From a checkpoint of a small transformer trained on Wikipedia.
Size: width 128, MLP 512 squared ReLU, vocabulary 566.
Architecture: shifted keys, value embeddings, a smear gate, short convolutions, learned residual scales.
Training: a variant of Adam for these matrices, 4825 steps.
Each number is 128 + 32 x the weight over its row's rms, rounded and kept within 0 to 255. Layers, rows and columns count from 0. Numbers have three digits each. The size before them is the row's rms in percent of the matrix's.

# o: layer 2 attention output (transposed), 128x128, rms 0.0517, rows 77-97, columns 0-127
# v: layer 2 attention value, 128x128, rms 0.0412, rows 78-97, columns 0-127
# q: layer 2 attention query, 128x128, rms 0.0415, rows 96-127, columns 0-127
# k: layer 2 attention key, 128x128, rms 0.0414, rows 96-127, columns 0-127
o77 092:158127122115080129116102103088124124110147178130108111056179121117099095110139075118164169113158110142113109115092229113144085170070127140134115108174166199187137100109161148169163146165136129124185132164079108125165196149160156108143128133095077094098161094127079113169133091131106186116098108092085122159126090108145105074202125155099164140085126113137123144105095097140135065148130
v78 097:125179099131061092153134171156116127117092133108180146145120133110167159112063073102139089174131123139129161181160114104155099130147116154106079140101093126134156108147114206132113138157076095111082173119121113118104146164128133141138051098144098084136071100027106093146170124119157126124098103046133123161110127162098126169087113187134091091161089125165074084172080132128123118148111
o78 095:158070148131142111106165130131042172181124129088113157166203124142095169145166119172149164143093092076124138108106167141108140109109146125153197138125159115156104130158136123134151107059147171086173157175160108155129140157144139159095101079097166162123131156139183157100158124167107135124127201122075070065124141090163124128156154143182158104151118123126140170169164153132052164170133
v79 102:144093093077201122081126086124163156160140119118119129134152112127086139111123152118087079127150104117117093091169108076102121126125101098109100104122160105118153184138105142075116128117120149121119093135135131091099165083072090152162162142136180152112159101148116127066155120121084121165204107184224125112138166098111207098148141091124085145049107129066152127058140146106115184103118
o79 095:090202125161139184189132090097108171118104125175088112141072116188126111174055163115129105185192126097142108177163061129137097149149081101126168152100165104177153132122123129162167123165089143107102118077120204164115183135077090102130106158156120154191144153153146107153093113138122104155094130114129155124117093123091140112151153181119134113107120068151154156185128103107160125108092
v80 090:135119183099114128211128106128105153113185138122117145126085129111104147135094133103126140131162129135148154176161113103156159145146151159060119132087151098120065111134121120151204139146136133042147125127049136116114120149144098109118175124135151142090042106166216112133086109166123115125139185132161125144114179161163172086164139102109070199090179124153148141094165153146151139179096
o80 085:128080084128135117127117059157107107085141109136066169141148133161083120134119127122095198136119154112077098050130163150200060153116162122150120138089146145141178149087141137125178138112132163195183077115128089118135120126161153109128144149128092140088190154173096084118159136112091126100165140148133124165168112081075114129147129058149135124087078098097106039137103162094113106106143
v81 097:148188194117090102110129162110133131165080155204184136192158127158116121135139162160094100123143156109151059194177151062154121166134149112117080182089105087117168121143090125131124094143121121151124123082176137139155122136143140097126168110106112136137144116050106185090161081128122125136137069056115109158089092147102177076162094118148088148106134139161088071139128117100094094144107
o81 095:065113116164113117119154128134109143138136120059090175099089111170102149150102140122202129169164108088137125094196115142146162069144092076093183083146161107134083163083118105146108138111087146089146131187130081123079124212096100107095080137175083116104166142172135146096060173140159104130128077151143169103117113075125116102129114126150190155160107134085103146117113144135094110178108
v82 099:173088168142175188216113173121156118115099137131123085076100127088112106126180116144137168051143130141158089068076152135115101142136149178148149096116137117150134132165108168116075160121122100132157155161153143147126113132081179096147114120164125187145149096103067140137099127131135103177136057139109138087114155141126116112121092112176146119134101143126063080129198144141097234102145
o82 094:095147131087134064129122132111105111187174111118149151105179141223140097098122138126174057098119092085127132193138153134157158152134130100101086151151098150117174133107100135132131110115156115172091048109117109095166122137116119146136147140124104069176112117050119147136186142108164171103100152141097125145118033149147136118129133158059094128106159145123173109037104142171129104156122
v83 103:093137087132152149157134113150129082102180171089091086133093131144045138117109109127129128120133091138055156069074125162136157136202151144135145161177126110102121083191120128117151181103150204093129100137171120158145162177126081108129080133120150092101073138144054190153129122143136134124135120147140099132159198122087115140122186092146125170125182156140118112173176095147163123078105
o83 105:160156079079111142163102139099109140137081077136150138096130132099121093110152151142114170076098107149104131117090116147119087168132178120100099130118110184144149115100162123081097134068137073180132138156083138115101132114167126099116144150107136134193133161094105057188081125100117179108104154107116237145116098113144118111171146155099102101050214131111185140162107173115110142105173
v84 090:161175155142184134118107108101084075143078123078132131151104106081137146095100159090135152205088102129167106112129117096160166137077129050144094119115135125126165153080092163128125133121115188125092102143190090197086144119110131171120103110124125114148076128101095115163144097094083155073133102165196141167117186143101116109147150133103091102125040126084103150200124108118131139157162
o84 089:131133167140146178083169153195138124163046120131140188132159161153129171164158124128117123168142149112103107102137119114072090129103119159155168180118055154147083155170117144130173108109166117088136129130103167113107126097075109103095125144170194145130154142144134134119145126133114139177082140074117174129063128052112090091156113191134171079138132117157204157078134181113136150104082
v85 099:114209142144176133118086172100114093136136160135108137180115155115125146168136152107095065139101170146142106133149131131172177142094124051172167215086118141170143169128110099162088085062110122174149154126181141110124081100073138130083094130139088102145111105177095105147139134145172136137148131174184137127134114109100171091150130150129133135131154100114112036136087134189085165177136
o85 100:152104189126123128071105175176106155160122105159126180045197124124121108103137143126159130118207110097156174108163150124083075098079137199108090109159173142141138154143119136120134124179137131145149119149127098135106185182122123121182128169167171132122155098144162126070124150123128151115111061142148179190105121151116138104171089164112134153137158145152130219092112116179134165083119
v86 098:057131103112124129118126125079109098121123131084167119142150165138142105155142134111106148069138087151090114172168089137095185084103098039188104149119162093154136166114149164118138086101140153077177155170148096138120154157159094150166144147150109133076093154051115123150138099120155151184128019100107154116139145090146108106132078144133069091127144140164186124141154124153110089174087
o86 095:185111149092129169115115202144127089134110150126141198126103154125095125139169075137163120100099159084098096064151171126144152154128161152146069098109118100077113138106154104156142133126095087148133069145073166119082168131122094075169113102128179117103142143116141118160154099102083108093152174124124126136139106110086187080140150129112239184173160146122098140188120180126085150141156
v87 093:158150177137170154211078119128161103115156095112111127088156108112145153137187156140101169161127138104126143105181112078135136136108130175120158170153143145142156146094126132156093184097164145099118108155101153195112184156116128102158125131107101173125190173177169091114140101158122111130150089180093091054126115110168098138155105161159067186146203094127154150187075135119145095167156
o87 086:107121128093146110129122133136132103134095156138135086089073099154136118118094149120121081145102159127084119076154124157189114148144101114155105148101120124088115085068114170082105144153209104153135099127161089099179049090152146110095124107117152115108105094109103123101111137068087101119141184144130154222152150190131180145113125088100169084183090182176116168127100131072154114068085
v88 096:108152077089164090134176138135169126098152130126127098077118102131092098131150179149083180156082123170139061125125119134097128088144123158150117178114099150151121080124140098063080136136122156109135137117184135103140113178093105135199075106121158158116058180138097150152094115135148140097108092124122113132140080127077167115034172152109088181139200093173119085138133106112179166152153
o88 095:078102095118124172154130196115033146162108152149108061110147153108163131109073138125137089115131131068144158124161071114125108147137144142064142202131127084083170188063175145108093122129094101157084158173147147147105135133109086106095117190119130111133144066145157121116137130145136140123164146125155175128141139099147134127138150139126191097065163132100150108126094129191063147078168
v89 097:108166101139198150114122111090142148159168134138142083144151113097085139128148183161146075107118150120138141141159128078119151114105086050176167120091091163088142146086096109152099167088110118095096072125137152106128153135124143132083132155136178139169182158131135134078189128076106122108151153148129130119138139110088164098248172156170110103084080101142106207135105133117167118178147
o89 104:165165171139120187153122116127132132109107162179113186119090094143147112128128121114091108164170155141117135144125094200142117169163060145098119164107111102171138096186135100125137102158148156132152174175168122143126104170073158068149109152117105125126125123086133149043065129162137109197125097124164172148088141179119112124145087159094161116173074139108206188159094131101178132144087
v90 091:079145118139107096079113201157148084119156159108136145103101116154084124131090139154132081152061090157107187208129121201144130125140145086131158221200091120153066130164126144115146080114150182094130121120115128167129165142134100095148144076121112113117126158124115168146121110150153174158119075129109169139135119068108140190161128083165109168130120112090155164089074115155091108117168
o90 088:160118075113102162105107154169127108165060105136129131118163101065124130090144149160154211055124133101077147101089151066112104133147165167080058071073148160070188078094139101133078167102121097119150150164049107132119104141139084135146104134136156147131115110106143118202109131137121098101136127169116158142148157169087111146135160103085108141117155138163109123188125150088127161137094
v91 093:133167156135123079153156156107115160138091088136182121141100131096113147123115138129096106099197140077118144150182174139142112146128083090149142177152159151147158132163110084159135099158102138140087147187078153104189196182099073125136164145115131199119133160057204158081138099084180119148096114078144092135157164125130092159125126130062140105113096107093072172176132132117102091144125
o91 083:131050098114141136110143114161092163065097113099096170138102164138163125157102147132150185154132092161147115106114072118138186168103102071135135107110096080109089106103115098151088122112170158088125094061165121149096075133133137135139102096091143141067139143129135119097185154156140087151223181125150118146099160108111059128092134181163175135196118136121164080137158138109109169177120
v92 092:143132127106041122075121162144124143109101091104117116141133092135124132185106146131141116119115149144176103080170109129112146113152080172110112147172145095099157126103153102057124203067157128176139136069125122098154157118134049119130129219121098144134147148086135127127105130171119198139141212139097116136173123144098059155105217120146124124133153108106105157157157147110163194134104
o92 093:110104095176067120174151139109108123104139181182136128062069154136180163123208147148092119136129054104103126124119083110094111164128165157093122103135108103127048127171166140171118148121034106064089121090116138130103136120094163153148082134054167117155117117112103150107108110111141126122160079096172160069135167134174155146122107114163165097093145160107122136107097126136153123075153
v93 097:081070141137094110165128180141140131126153155087094111168162151168114104144181112108104170044194100128131150160098068079082135159104106101156100190115126125140117077126135114117142174117093076113137139134096149085124112103164143121156174173131152125159019171115097084129159131106153157146152122175052124145133098108176114099125146105123103109165144139119141202136143082119138189122143
o93 101:184161171074120155117118132162092089105146147173143129088073135131083145130148123139125147114085091112087105079144184124151145074126167153155096093115040078117157195103212111122111115169099151121187133136139109146143159177138082117124114079115147137167211090125093102139141089104131147076163104155148088060182108137099157127096106099108153109118171125165106130128091160133152086151119
v94 096:150122136132112120153145136137152113165146083134123118167123099083085136143146145133158120204109158126158163103114107064082133126084144141102144121139118105088158086078206099127131211173094155158103111146130114128133109149129127145101072133087115101093060192177158129140176140107094077120103144066084151150194179166108120145143160054130127061098152144164128177102120163126170166079143
o94 094:149109138154104118124177135094130193092148143126085124142143129142144153135126107097093164153121155164125101087104126181142162110138077150170136143131091173222095129182134123103121112084164157107096198104100190154134095128155097125113121168145134108182072081148096160084144128126137192119175131180171108093112093130139053185100116084138119095144168073168187155177165143126146092117150
v95 098:112154079140058127163147149124101160131151117143082126116140167090079133143082112141126139126132091136118129135082095169136136124088068119091114116114124135127129140155198132112181116168132128156163108070044089140123119103128128104168115131130184120164165063209148149091112121092075089105141110194116131122158152134117109118163174089156195154082158156155117136054152213153130184139112
o95 095:176120119101071104106072124107172139125129151149111131117144183167163133127171144133128144108146159098117125105144080130115142133186170161139135090121137134126145156134092143147163179109081168157142127155102171188124124116140113118153142130080073090133117181124146106158137060134161177105109068170129134104164128156091213179092168142173071079173119049095138106151110075061159066141133
q96 077:111132126090116080099150129109136146158134118113135111146104112121102103125094059143165141135108155090112170180139118150099121180144108109120140172115140108156095221155177113125189129152185210136139130142105118172162148125169085104185164186074169194147181151130168108113185130145134112083130142127121147160136147157136100134122173078149160098132159150137170127114170154144239100127084
k96 075:110054128138143130126133115029136136080146110150159067163122140099125156125186179202175095143111186141141130128121184155124126136111182168159107105104145147125108107143169214122110160176140155128109120090133121139099143120105162126132147134159093176154138095155067083147091175162072118107125185121067096078160120099120131164153126112174115145076125120068094150105104133162185143121111
q97 094:179129130083079160143071177109142169141086146158151120148149094092145154151158147112144138089089097074106119092115158114145196065129107117132160104162098110079154107128117118080107202112177082066151116173107229135060142119188139079092101162140142127133133141151116166142191124084153132160112139127089139174109139109079073135171116101141146116120111135107120111187178150141124128156124
k97 076:150165090147129126155120159085067156128214055145105079132084182152155110098080119160139129099133131153164157091087125134065093169125148179108118110135157156120190180138093163128119121148091184166132161124173101122135132126140166162180165170087120153125147130128074134108111154129177117142176110103106093096131140059104169148116094150110185155094129181093086097132115145153166121075080
q98 118:144058163141113133125107107189188108186149157050145099095162156164123189146103111102163146123147190085124133141107084145195164108138120108158126154117142139161079129113180156130131137174171157181086101123129127163174137157122153092115122153146104134078140117102147168123105094072150065130105139180127226093134122161147101162124150123175161179103118139134161123181123099101162143172155
k98 095:104138162104115131116115098187160141158101209130089102171180105164098174120136106058111160131157145129122099172143089201186123077146153106182128129165146133124106110141132077099110117142123063127097095136106158101146130091081131101128151118148145113141129106125179170095121089106149051119136115139207211187116122204113111136137136127098123150102152130184149133142165144086072131172139
q99 161:159120138104090158117118185164193138174130181084150096076149107149124156156109105107150134132139133095088151094110110153197195046106104129167124141168158107088126154117141111095103134089150170111093091215145203097081109168158132075083118150169109108086112111144107145158110135117148097120079151166083194120104114131106064139151152121131180135156111131129130096192170135101144146149121
k99 127:105100134085128109137121110197160187216119138120128085101203106150086193137121115059087137121166103070141107157166082129161123095129099093127162153145156142118136141132131087063111150161143092126135110142075177087090097126052136135116155076157130104125158189120143139055130089096140069142128132119173211173115109124132124121160156124118119145173144137157142138147110148094129108174150
q100 218:098153106170141108134159150051092116090128062165090165162079078077153092105102162190098122120121113185178152178134157111108104181159124121072154124124077154118195111124094143135146130111110124103194168128153070087074153144144141199170117150089174132169153135133149136115160189169116157174161144109148088118103135095152156119103107112088117094099145131105132147083100124178158117102115
k100 231:149152138211136110143124173101118087079131096124122168147046137103176051173143137204129113125126131162140168077139150111090155179126105156115151108100069115163137107088148147144152078099131154124127159153187081154105157142178145155137102173071119155130129086125109116174152202166147172161116159129106088054110165130142151158113094100158141107131102167129133117122126117195146151077110
q101 159:086145101158156108137160130045098114091133054182095156161078093081152092100127155176082144112124121193169149177135157098091100174151129128078145127132083152121175114128087143122139128106104082109182172119138060109103156130134130229171128167101174128168160130128152121106160165158110164172156127099144080110131164114152171121114099118088106098112145110093126146086100096182144110098123
k101 090:138116163143129100158107139139136087109104149101091170102075093116124083170166134155163104128126140204116132108136134148083138143118119130115152114108055107174052099062232126211152055141112158085125089107173134145160144116150156139102119098135168147113144060129107116157106165141164185120136150160086105111162092171105119141120129094160161099184105175161110111154108175159120145116094
q102 063:100197081118130097064135164105131093149146170180128197099096106114118143129153119140150116139118128158086134134139093066098185175071103168152163154162136106086120074153117128128144118055127107077135101148137120083134165105156135109136140086107188121104104131138059073154135156151096134154174098096084078149091142109153126113136062105092138116160134168129094125172156120195116087139054
k102 100:160117177126127176163118140163132085110131154059097067102131139164117112163159120125134125112135123124098194113123076152091201070117139136175111131106128116111023137086149116137138102108106143145090121108162142142192113154158128039141116107154080099067118076139148090192120091117142159121108100177076154109124119194161139119130146147163127129155146118185127101190107124124064131120158
q103 077:146161084131158108146095156172130128106156146147119103112150103200117098137122144116121087123131099102087115126135038139152118126094128184172107140128149049074053109134160094105089170090130097079134108203133128108155099068153122107088179130105154136155112163159051085152118163117101105094174046109112154161190122147092152101145103098125143142186117111123129106164134137082138133138084
k103 091:153148199107090139132127140156115133126078115102097181171119099163106178113140122104116114122146081125165114145135056118109094111145161139152082153196119103165084118198121113134171094045122115101118089177086164127160096160160128076105159097117132142178098115138138135158124124122149153062145081099103127143182067215168136118154179168090113163161141097172133124125087179081115126144128
q104 069:146093111173141146109134157113145165138183129130157141110123119134104091149174144111161152144153115175167163113142080133127144104165098101164092133129112093173071194164137112085149176089132134119113118118185131120084190134118163126140091206092157131114090114112096020198119154135104155169090202083140143110099121095158139075090127183150075114105132178171176102160155136154121122140134
k104 076:115114115131148082157131102174150059167128049149147098124176127184118117148130078180106124101085156073087105107115141135103123109122191082139131150164119160155089126101185095143090142163127119163119056107141109069124105176131098107146107114096127088132137103142173099111120179162173130128131118169078132131082125166085152145186116084139144102143132152170210116174119183091119137149200
q105 064:180154092097145107166086091126065119146166133128194167106175182156068132127114135113164086111115101122093081077184124125099102138118185137107101097121156107130112097136127157155066140127146190185085106148139160152133065035091113076123146116050134127110084128112093086161121114124131122126182141136160076134096075159120174113173108117152097109088122134111129116078154161159117139119105
k105 074:140073126080124135135144094095077123158080081090141141128133078081170178109108207095151131132101090080153086117117107114127066168167103112124137120124133122122151187156112163086192085134099158149188144120118166176142134167182183161101150172108147065141147166128142145122144178106121137130157139103139083139129054122126108100124078138092152077114152093120142112094065097089190149127163
q106 085:174099131122109069105161111097096084156117134165099108085123071125131110136172148081095031100095113134104124122152152102098160093153151110102134130134125189145138090159117106104131145120152125122151126183094081115062184142151153124163101127157139115106152115125157147142155108108100110163058132181093175079132147170188176152175164142206121115097126166186083141203148119175114102134103
k106 091:124161161132137138112119131121139128158057147123143058143101074096147101141129124125129118112153129085040156139147151140155184121080099151147144081104112124226097115060062118114111144128137154103104135190155065111083147133087111142115097151135143162098102076117120108098148127124108093159095149141089179092091129111154158129083051136191151089149137148187118117175085120140145074171110
q107 072:092147068118145143060149086113153095081103172167151198088088118160105091157139190151128103094177141186172171143083116109120136121167118127190102171136085115116149133152082100132151145083157184106148147107096137160114158135131072131155058140127112126099101119143148108140112131125118140151109063120053111149061131107155127142082130122099144144151180100177153183141135103176082069140122
k107 097:154130208110112181190104148154187093115126152082130101115142170167156127175138063111117083121108145160116132114088157188093165089097165126165104116170129135162062148139148126152115083165146136107088082080133149147149108124096105068140123124138083100078136099112109072175103120091184128119085079155110120075124144185126163129154130159180142097121147107109097081211131137124083148098128
q108 091:149160100108189112104135164148145165166128089082094195043180143120131147184158118090087150135110074065104093111112059108122180108147114112141126122128112120203134128163089106074110112108114105128139111197102082153108121173136177109124056089142180145135138170106079145103085128124102164155155080131119159113166099105158139145139106102141172123155114154124096118190162121153090123108079
k108 101:144080162140109099138146111101081101165157054133129085199108113133131134146096105106103149078129104119136135119107078142116162156106147085120140173146097108150130142157079095121147209128099132168182148201096113138108087106086109186143064188127153079231084123123119132086166133142143150174155132097164113163128117094093146106131142131078126075134133094183163153144077100115141124106088
q109 089:144160127128163082078110178145158129109168181111153093090113098164112131100162108113086096126128095096113080101140087145172080128134118206148086113094158123096118091143169145082081145137089130100126092144090048155095098136147135116135132089167043154153102112166089130114112103137077064111166067110142132126179141086155132117151116105110142119126089095134061071194135130109171124168166
k109 102:143152153127100076134147137122104180149118101200118168165095127131157171109096140153092148094135088145169127146183119087099098168158127080106106133164120154109195106172059135153130184178110075114206151123113129087029148117108095158144129125076134122170082112117161159077107117172108131135135137119185091149111138077133100130122116151091054112133134126142157157087083107106168101161100
q110 086:136178112082147132112094130098073135153147129094143143120209160066129143122151135122142127168153193094115126099156211110086168149132164147124107127118182193132134124128119178139103128123122205181103107087115143092091122102131158103131081138127180168081149100116165143114119133159099178092124141116145141144077121100122020129141138197180144136069099125127159141130157105180096124093094
k110 090:109111059113120108103126138082139136129069064080180162120144120049122170138124206101137131129116116136109192157122169127095137148124105132122159125126174153145118093160137153130115161175143136146120207066125129090133133105102048148158115107166142057055145131179134115138129144173090163141180161092122107126074144089108182125126165106149171079121152102141142093083158099160144101153100
q111 071:167099167181083146103098114114172167156082131107137167162180091105139074162142168149124129102132154112178166153170175123069165126146119115086129112115140174157150159132134098107139121122141142132147147108125106069135182144179085077171059160128188113087096116147155103155108174144137154122087173154129130068048130126161117140096151122143103148107140129112158148056157134214136153059131
k111 093:142131116153158159126111171165156068155100112067112125092145136161146136185182122181161097147101134127082131109090082130138155111133143138174168122143124121161045119062171154110133116084149138155096097139139109103131089154127161049113105097155136132076129081134126099220099154195157092088107117128069189126092151173151160154124153114128135128152128111203103128167147110128075108150179
q112 087:147119162113122096137173107144115088109129104160121155100113102186114141094132131105133112166122130128148123126174091116147081164140118140130175140104122132073146040107114142142150109098085102153121130192155140127176102124127156169090245113082066134175112120087079124093171080138124105164119097116158123144132100104095162106120115089000151103153109134101119113152123174072173113131155
k112 083:148132134139145081110108141194156138074122124134079114136130129084090105094131114096138122118155117125144143129144115179143089137117130118070088114106135138079119147153114183145128102051152080107096138133149162178206102146101145169140167103100107171110120070167188084168126096127113133158125068192136124133081114155131035143158086182096082130079148179101074124197156138151133132164109
q113 077:114123174149134084119110130150164174111129132141057136134112160100178172144121144156113098126076165060145108150187126120063184085075124108067109130138135179135117069097105132120114119088136160089113106071134085102090095197183128167134081144136142137106135148152123163170120187134155134110143137141102153077119133141159078161179138186169178131108130118093058125117145145141152103083194
k113 083:150106155111142115146108174140081119103071163069128140134141101108121109209159140189127058135168132106136116114108111071124147074141112150151085130144164096186089153130215106097153073078143099108166093121145138114149161125122079107124112109129126131041072102108124127162122154173131156102115149194128192111088191155075127114080135137166112140127121147155112137153133132155061138175160
q114 067:180140160163087176122125204124204118172141144115165140136127096122111130143138091125177173125154166174134119119095124141187157176142115158122112148133111102083089151109170154102132167129079073141101120165161124157116163095104182166121113147080124154118085083180166119143111111132160141129128164055171087145128148059106158107129104119105110124214091180101190142146146154111175168175110
k114 079:089166053160153171127162085121140136155200099178132194099139142129123111045110112152111175150115172166144153180159135158144134126157149104135115117105080129068135071064183081120120154094153113114138131137135145122066135127158152129173126094095132095107130142142113086111116123119136139126114114147194075121021158137143109123176166114097145125165178147097158121077153120103142074160160
q115 078:141131156136094124163101094130137063140107162151191063109111189109071140150134089129121127118163159121077110101129165190115139148110202161133088107134178161166100113111173160155103131194113192163102080088107124082069104106134148123146114113155118171091110080090135141117066117151128178112084169176162186122066140089155109126140196122170139160148154126148124121157094159150138151117121
k115 107:133115127112144137129148124091123178119132096160185123118113073058157154066093181128097134123103123102184148096155172084127083165142083111094118125100114245126173117172092136133150193170142102122146162106135172066033172117118118193154103157134166134126140106141138156083131158131133089130110157107163106131101135046139170106104111106115108101112116120097150116086132157121160098112157
q116 088:109165105090148128163222164085185175104118157134117120115153121121120160067108126107114161126163093150119115154116112163101057170100104117158146151161157178103148091132065143151110159069109142178139075095112115086112123096120088187140160114102107197113086130127120096150153094129086123120194121080116133186071127120136095102109152116089084106139134077134129138157137176152183123166062
k116 097:122089120178143146105115108107138143105174151111170134084192199139116078102138161166180180100183092130091153128128135186080089084108154142120111139083137113110073147160162164148132117162141137121089159039114120169118113094076124076183111121085069138043203116133090129144090079099159160124128113138103151131121139144113140126171105174168134167104155165127117120137105123160096097163154
q117 088:115123137136154080113120149152131110154135156184140137077055113060146154104209122118140106111126188104092179111084138168160129097106133162104116133125205206104055093138161123138116132161147140119096130083116122101066121153140125129149104112115134152070153067102133157154088132147107112108113121114123124108096130132197067117154108175179171139101103165109102086190170076126150119123191
k117 094:126092144145136113115150150143136134175074105201187137094107079114179140148086147150142125114195106123179103079171150104109144162145087059128125141125133133104141114152119133099123175164126063123167153056115127050061140157120069154144161136109136092099079129148121137071141154115103148172129201135140122113074186056138121172160136140171127109150151172154146109165104127126182125105141
q118 079:140109132106143123175120130143037125161085093097154136155146102120147106095182150080176112128128184150080127106159210124105082164138166144160142134083169170062078129134105129119126087142136099175099116112115185171188152080109099102115168098135214158141135084148169113123164105129113175090122115130184078168075104145108093160120146124115152111145156090185113141102165129093132142162146
k118 084:139118086139130174140117123086104188104164062146159126121126122106088113130140164085200116145160140086132172112143156143099067126124066128109128084059158158024150120117073169114104118151106140184118134103166110127167155150068177167139113127120157150144129167122131147084123095130066154117162139095120060145157126106124093096092129161160149094206116076128118149097098075137137114082122
q119 077:131113151097116132135092093144148075084176140081111041133126117162152100156113142094195089144114138130146132125126146127192100134158126108121132129141143043111114132093136133107181174122139149179106145136121153159191073146123157108116154161110128096177134104122185197129139156119215129137093126189220117114145080119092141114100163103063119131123106163131168155144112202089126157112144
k119 097:134154099102128105099124107121099146110174079142112153166111107084087128082114166100100145134125145133162119140193162113163089179127139151119163138129088134113222144147089166121113145107084116147142151177191134103130136094142119169121149125100150103245173179129082151079147148140152105110136113134182101149065122112129083109092125151078104101099158141056160150079184148107168149125187
q120 077:155184125145124166133117089145124143135185110182120142094093075152117066158164110085099118118128106139130129131131153122119185210151139113135135110185130179191127150130105188110094098093113067093126119140124166124122171115089139171115120124067121137104154149133134187112163084113174139152070147164125114093058158118203127113126158123215132089153081167102132159112085111154135159078093
k120 081:103113103087146129124177091154106097156119147162124096117087112108076076182137083141084147153069148147139078115128202156124140148117165116074164150114137173131107028142164183158196114134084112137112081116068170165171136093102144145104154089128158177106115130146132139130139094133117058105089099072151148112062092138184106109115115123078141087133158169141129083116128146148086118135155
q121 059:123112145065119108156093101125101101112061147083132127135135176145128172139100182083116085133093120110146103110188177139113142157166132125092131120155161150189114102192150163141155097161161173151091180114065124080125125162116105073176140106173136098157075129081146097147075082070111143124102136169132159165138082181088120176110162189165078135110139120160153114096129090176148124171124
k121 083:136153105115109082071144130066134147141158109170156086156119079080132138089121106118126160149180100087089112141112165078119093197141144137151171119130154107136205097192042145132063164147148147128155175130162107115111127107138068179097143150154149119168141140146126145126188136151102096107172151103145134162144170088130129115099079087078151089119137167093141150087108107156223120122102
q122 071:120132123071097134148156089093087152110143148163146085136095131121101142151123115076137143118069102171091095121178172132150127201141116144155125113135119112083149171100096155127118100152154085156112104118102231170142092084058102094129157068186140139170107152151150114121131067089096114131130145134188098209150129134094126141129174156118128111178134145201121159136081125158142150187176
k122 087:110124063128138165118166110113073179099170096168125127138116119103133112093158125093111111167161134145105106151124182132166098121144134119075120114072148155053156095116028128156069101198132133121069197138103142188128158109111143150162143110084148162189148145089133121100147082081080126153149130124149080114130104096159112079127085151120110115109160141082149176057119120160177105129134
q123 077:093151133150096126119135120113083108160104167144140123148103109073172098127116168161134116148111201138148169116104175114098215149116166150144151143189116192127084134101140158128117129122183166121147143115105117093070147155142119180153076162149168159077147071172198166152129151123110159118059142110098124101081157113147102105148115182207163091135141128116136116168163125223107129117132
k123 107:135136141116117160151115143137163096163097158101141169084144157140115131180167144130135105130111160127113152123122173136134206076115116134128128111155152145129044077077223116103143088118154108115109108102129172103128126108141107103119108102156118109000118073130102081187116153142122143117115124120055142091122121164164161141115121124228142108129113175169116109187128126159076098162110
q124 083:103129132130134093092166135128166157097133150154074160113124089141162070158065068164107103110092131124131117167111145125124073086133099152116140089075127148132135052081121088117132116109130142078167155135083044111123156128209112132098084137169054074155113175090137157106131144151133112145104129192092152045172108145176132130149144140082150160125148155137074130099102143130096098132084
k124 094:166150178124097136110113144133134132141079187059103103129144172121087101134146098113137107128137126135108120064132116154137192117070133108161139152145126077146058184127155120155148105107111157070127090161160105141155081088108127062088129171133160132100129079135089107180078109125148139103091131117067161090140148187159124157134122109173150167147086156196108108196150115085076147197148
q125 078:136136177123067125117126114146137106149103144080139090160089152132121141158167125088181155120143137138132101105111212138090139149143123130151139137136149184195091145138148160113109071120159178180129140108167112140170141193128129111098082179161150095103101064164141172166094181122143137109046136107141151110068098134106090114121163136193102090153105069167186104140184173137153128092168
k125 111:122159105159131108158130125091096118187134100197150139178144090068128129120108103147111085141098127119155130138154175087141105156111099084057181116125159182105194117145108114116155183104183066120145115103151139060066167159103137213128135110120176137156150136126146170117117162128124132126136205131155148154072160125099161103100109084135121127181165121050153114099151158138145170159159
q126 074:186107107188078175136063139132109112217171105132134173122120076154141059186130153178168137179132127138176163175136158162176173170195143121089147136139179117176094182125139097121126119139120108109120129174083157119153176155102129147142129151095168123117154126126129090174124145132146133128075160156126098075083107132148165165132139149124119141156154194191189138119139101148095122121154
k126 094:074138131136121179102139112146175105132124117069101155080130092170126119127146035141086147124105174140080124134096135191133167120156145092146111111123121110123021122094183124118112111094112161184057079156159122135171088138138124126131129101112149065104152139148136076187136150110140096070096083143096145060100106132122097133129178138106166119133104133201120107157146102104113087118186
q127 077:125100165190121109176106180182150143169141131141077121116076077138168127109111077163143150097114173148138158149097152120166108135124152163076147134099120157099100103121115141159122112149127111132106154130137144116106190085134102179117160131099075088118150096104158205127178182138186103141122211116118173065063150144189163166151098136108099141132093196087148106103133081095146135081130
k127 084:117169085114114102116137084155185151148121205095114204104142158160155108162134128161102127137132155109135105095131122143149154108134068133130149117124133108108097165055215097119168084098132142099122118114124103120116097109107193134116168152128091191022131120134126131124085156113138137105102119169052163100143129152148135156118207092119192121148145160117088079167162157137098124122188
v96 099:111149092124121134153125160114102156111154143098199102179096124143125121117119116133074048096108158134036110138149155098190187076114095038122121154139118147120143129129142087093168116160161098118113132158090123138125149084143170096073136074127139146112147154121074124141086131140114089137133098152157164120088150135164062192162073128116107140125076136108140067041126115176111105125153
o96 101:138111130156132070106123141141115159120134113187103139099211141134155145171147092104140156118092087054184163122129147158130111162124135157145134117156118156176108080135125153190152185137113047189125123157059155102123072121147122128188122143130128144096142118062144149139126123119091191141079135082088121169156128151142184180099102152155094116134104147081155115217178172132133115142141
v97 126:105161047117098133167093154106093139121078130113142184114132118099185143171083092099169158092108123082085184098188113123167089097135168182113163035066143102111120126154107144153143131184134106130114124141119149114112074132077117158093095144145120165147101217176105128106149155146155089195130143082167117096168134120161135093123139103085152162071131110146167106145138152124119134094132
o97 126:136124089093086152084130146139123075146146102184104121155152139110146080106165107145130084127151150135123104138081176173103137157062149177155089155149147146175104091108161134088139169112104168154147115085108088116096214135140158104197154143129192081067102094123132121113148134183122166090129104109113126134100138112093149091186144125218157143206136106156080153128163131178109159158136